Each number is 500 + 50 x the weight over the matrix's rms, rounded and kept within 0 to 999. Layers, rows and columns count from 0. Numbers have three digits each.

# layer 3 attention value, 32x128, rms 0.214, rows 0-31, columns 0-127
530496509488466529430501522588514515490474519483500517424367553487473435541464579550538496504513474490387408551469572581438583477591498515509473509636414516538469510428471514494437447373504505477501463445563486474447449502519541548551533492542435508473493468442490562510545436584554610513542486459583459439514552476464430457518506497540445469511493539493520469445519576507621418513511
458469405425498488430509490443532540569564436450454526420510509501572476563529491379530503437416571465494477462529489469570515468527572532399519528574519461496542512463478398502541493475502540575398589540390515458519526543486399499527522492480574437476581574436509455483487532556394434531507493528444453445507555591521506487476500387449493498564526496540517466544462584539509530459529
512455467571561484518445536490475545556548626478560458548442527463500430544563429498444559520468533493434509470523477579469604572422525457509504495510519409561493580593479610499516497419510472478523501516486442533476516440608492453464491440513508533490539484563538405442493530515422533510593613549548488546577468491443477415576437475411510442502490500506535589532542527479460503562443
536482548457470495467454564535493570532527533519425512435470440525554463547508562494542436599451426476517514378530476554520522580502503497415608400455508602397437515515543487495518578586461413435510554457489473453481499510477540519525492488480500514491423365509550418571524516531492569530528563514583509460582454471559520617490492474501448409500466413547548441548533474492540484471511
474498439537492498573485447450446399491534418483469574523579528519500441549560549577446451557524468460486475621560547524522491528508553441462482486508526492526529592479555476416522500554530498568514550532451488452501493518466442520409487474458508579461498498431441560548614506528447496399524526401509516470538458531567489423538502497559492390395500577505539463532571480602475478416493
426467522491523392367418583505498538499466426526585478493507521510611427524501421561486517528470486522529502596539621452458411522478492469536541596464553490515431559373513438495396526441485518550544523470489484551532500478538536457532653518524470474491471557499518534505535473513554495460516465499542489455444558523543434550437456617560481620493456517529519484555462438506489363483449
560495508566418471495483562498496459515466487552575527538538473467469550587463503493633467472499511513538493524490537566567532493479560526509510479491498485497482471469385510524579539564523480524464486469516512587454474428511448524478532455372413549511627493487497471513434494508540498408401508489570543422576515537404449482464551426487536516543463526435525478532472574446541529473534
550511463499487484489482461522544596458495504455457503503468349562608500480544569505505484499406550510444453506528517509574398425439528455494444540516481417453527490592439440596499505501550475496513623474429564597511491588403434547429551439472523514523475514573493534492413602383591514495612513513493561490485504518509466474504571450422574410518434467495457504455550493525538430469437
470509519565455482392489507551521503464527557478531467444473522540500503545518543494654440403379379400590562530520471435446478592543483420511415519488561414515496558553526539472497535469486480527441507461472410558556512491591538514481465638464536578537577518519407481537556527495507508512492471461509616549532613447503568587478354502468499521520575469512551451473525519428515550448448
543459541418649517409445492540436549527551474424442487515488395401524467468590479520474477493455492495502584415519470507504466500523472538513503513452498582462450461503555494498532417556518485472550481552443465508450455557470434555409464415474391496426555542533503545522538505484529519520467502410457457626501526494468433509504513412594517438409553507473480548496445394489589468528447
454555523420477587465513526460476534493441498558626532487416542494486538327595503445451458503487612456541494533469597625472512455529516405426505539405559530516494485549466504502455531528498498479440561569495497393511487450511489429469522620529479523474585538468413402447517597585483543481525524476449477489489460559388373463504515461500483556593520556434448545489487403473440603414528
540446457487484494538474542489562540471503509453586497517397484530433466479476515543494547470461470605503590492448545465511404575564519472424454544435453517473517397537422568479517477462513430454491526476496493468477506434584394489454528514493528478498464532460432485592543494493498583518455529563593480539497524364504550481498526496534465519494393544625560587534459500545514503556531
408607532524453473509525474506505489447519582489532451520498504454531529528456595460395497435552516557449486537551402461574546517466518449347453560495492527540519587469520471560548522510430484520497495468528562475540629473529511562365533482508464439639519528469423491542480465490466543499437470520560475432533497446473482546519522589498477585524448427510547484543543446531523470508567
470606402514449452527471493400439522505494474474421485502476510573599518563486433460506489496558560548544509478443461514448465536511492430469464483503522600400547481445495564453502524498457594516509444539473468422458455528528565462433524498568484541596529543515523456572544493461609490525506485525477503510527468416407494483469466466488478501464504582529498488445433498469530476407462
536446483490512438488475479471509469517414553485383562601519508484461447475502542449492439481487471480584398493477497545477563523493509433561483478521523513424424488462489503506544481463527431492549565519571488570480507439511503504501462556509515464499506582461513496511541565450537489374446541559393518615475508532471427465568484588577508440512456461504472460547506536465509459525526
542585437520554417433492461555501419454556517453501513553506441549542517517411453457524568577477500437480478497534520488424576508431528436503514520539508419464485514438388470449534467461515447511476593451616459479586465471409444497460479489481491431537538452529502520578477507488472436534523508493539606505520591470498513496463478453569505434464453461474493563510469537534552603582351
491457445528529458552523532451535588519556470544461538497502535501529453458487482474487507516458487551519511480553559573475449516413509479530434530387497402610421463534423408398469435523514554458494548517511530506457515455475534580535503593464509369533492389514517442523473427604561562557468445635512455519482542538576479455533420468457508489501447467465381514493612423457540472390452
493530581503546570546507555481485634438443517568547420470516462579528511577486581449489439501519540580521485554465461484505462514600497531484456533498429569512494443525521530518519539480457506496435441519511549476513437501462433512521479485467471528485491551507528529501558611548477367449553513434480485549468594524516538449591476471587550478482498558488491553524589528453486505527468
518500470624556545406499523542452436488545520524468424515462561559618536463531592420457506477496511510424477531522451501571560480484546471530523518492512537521437537453451545477559476519628553447566514502477556429479473447464448517573504432461516492502537478578413463443620589510641506559517551539504434472461508474464656499423551445593474621600518494585498556472561460484474517411516
489494506489508508502361494518449507475457595486513541453556429451510516457531498478550436553455493484418528563429533447573504551430462432539402480470544479547458507487468454461552476468527438551468495525504546532498565503462420433434417504518489544564387459586522415391542440494473522610428498500542474505506385406489525459509478527622442467477479537501564474551580466532564521449528
455469501511563523489419457558427483513439359491483481491474480538498532466531616507457512509527533457561445532578499393557459510528428419482481539430441490490461536512463633479525473518499422462366428533540480534476471523560513559539627459428486555463554510522585448468516451534510528533499434513483554484528572524419489501445576395541385529448509456446412451517483510453465524522505
475485494394485427531441509507509486540406556483453475467547506479442470511499453547518481525420514476474471462473464476473497537540600481537557507499507447567407531567441513515470458491479612415526564573457560488519495516517617544525579460490442449492503480555465490522548427503380535496494511489453528574466524393410509509500593536477583504478543566459464547403605423521539534515532
446485558557510516507518510540502538464535528448542441571522485488461578410392537495553514548431480445424493580490560561527493448515547394513412572544496478418467429533489421620478487524511498569482566563563392467432488460493484488569507471562425566513373470504439545485464352575498520459492437539519469520557513467549490581550431455534523478460594586543440403474437521460411503622487
496550499477457484505508559481487468533506451521466547527530429510610476462496465593424438520508561430478425515488479571395468508453534450509521464475486526531444456591470487575501569543440449569421532538552472469464478507460451523473502457484560540543495424560596549516552458478415572567492529494506433544478546446595500529481539457478513524505649443477579510502416512430506540471547
572453564510610571566450456469524537473494514452455535529496553523552594401468418550494509482504546478564433556476506500578469481499467485462552521563532435499516553453506564448533569468514503566522518424466488417451561480469579565469547471416401560526455516589509467539524434514543551538500540478390507440503554523599635455451539496499554516609479611437500545500523538557484463460498
526566494514550426430491463508474545497518539568544509499566535499491570524481547478487494430564496491575509489516532494482514476582542524579352408423416458530606544465506418487472508501494483548526583523555598415542596480583555469439539522405547559497516618595606492502442504479456522640596499432563457475511549513589517484507558491534466610434512486516521533503506521500444486503507
478510514519502533632395417457489507384541433561555483455477457545402492490468635551494520501394493478562477503479406501569514512462507575520449483578566460539610584454453547573524475432568537512534496487609432494521472508421492538494505501493459482478488513520419434536515513465448495458475508524459458637523528541477413504443560459554433479480526486552478590524413442517504545483495
448474534507524492502548483477371514506510440450480550489492527426428577453446543402467581478571422392588615499504519534480501529574615546562481452517552458427439497502408542402497512474503519607530545413398539509570445488525487423489632571474424524476548416456505460450459458548473472537520520490562505621465608527418483442480474497479506513486538476537529512471480511522559487528521
504526568501502478574593454508482471551418532399563445476537479585495452439500510473464440463511563481460511540546512515477579521517497481526532521502434475506452508480443493454557558472452580527510452470560468543472524523451517520437449506403689526465461603504487431445517462542484479495512485531555573458502512478503514533445516494491439501538392598643481511497489540535461593498514
543476541586511545500539541616564551424443483515423563487522504523521529467563546520414465488551446519476491510412420554487493432544487473492510490493523420435533577466504415507498506463476556539423381547481501534532508531483555478573421454503526504570548493498478581421478511545462594508512454528497398553484357521470517538556516451466538625472471431574528497463480493484511439529518
554570406467553555493476504588542524566569571471505474451472510527538502546539530450504478524548400437571484480465549475482484429508475580552536507432502441464494491622519501533513501456475469529508420475540440531547481547433512628439525493596520473469560517512625473587515540494513439456488570554532474447561501439531545611405535553498451479534543420447442470614551495507492408442554
464537411524517490460575539430499406583499550527506505423574539525472546435518471464432469464454447537505434477558456528565455473499416529476555476622511478477467519561499503570389397494492542429496458469465493462505446407500464513462493468466464486536583514521527427446440616546565481470471433543522469517424496430627458412471520427471613518502536490492451468500548475501524440490487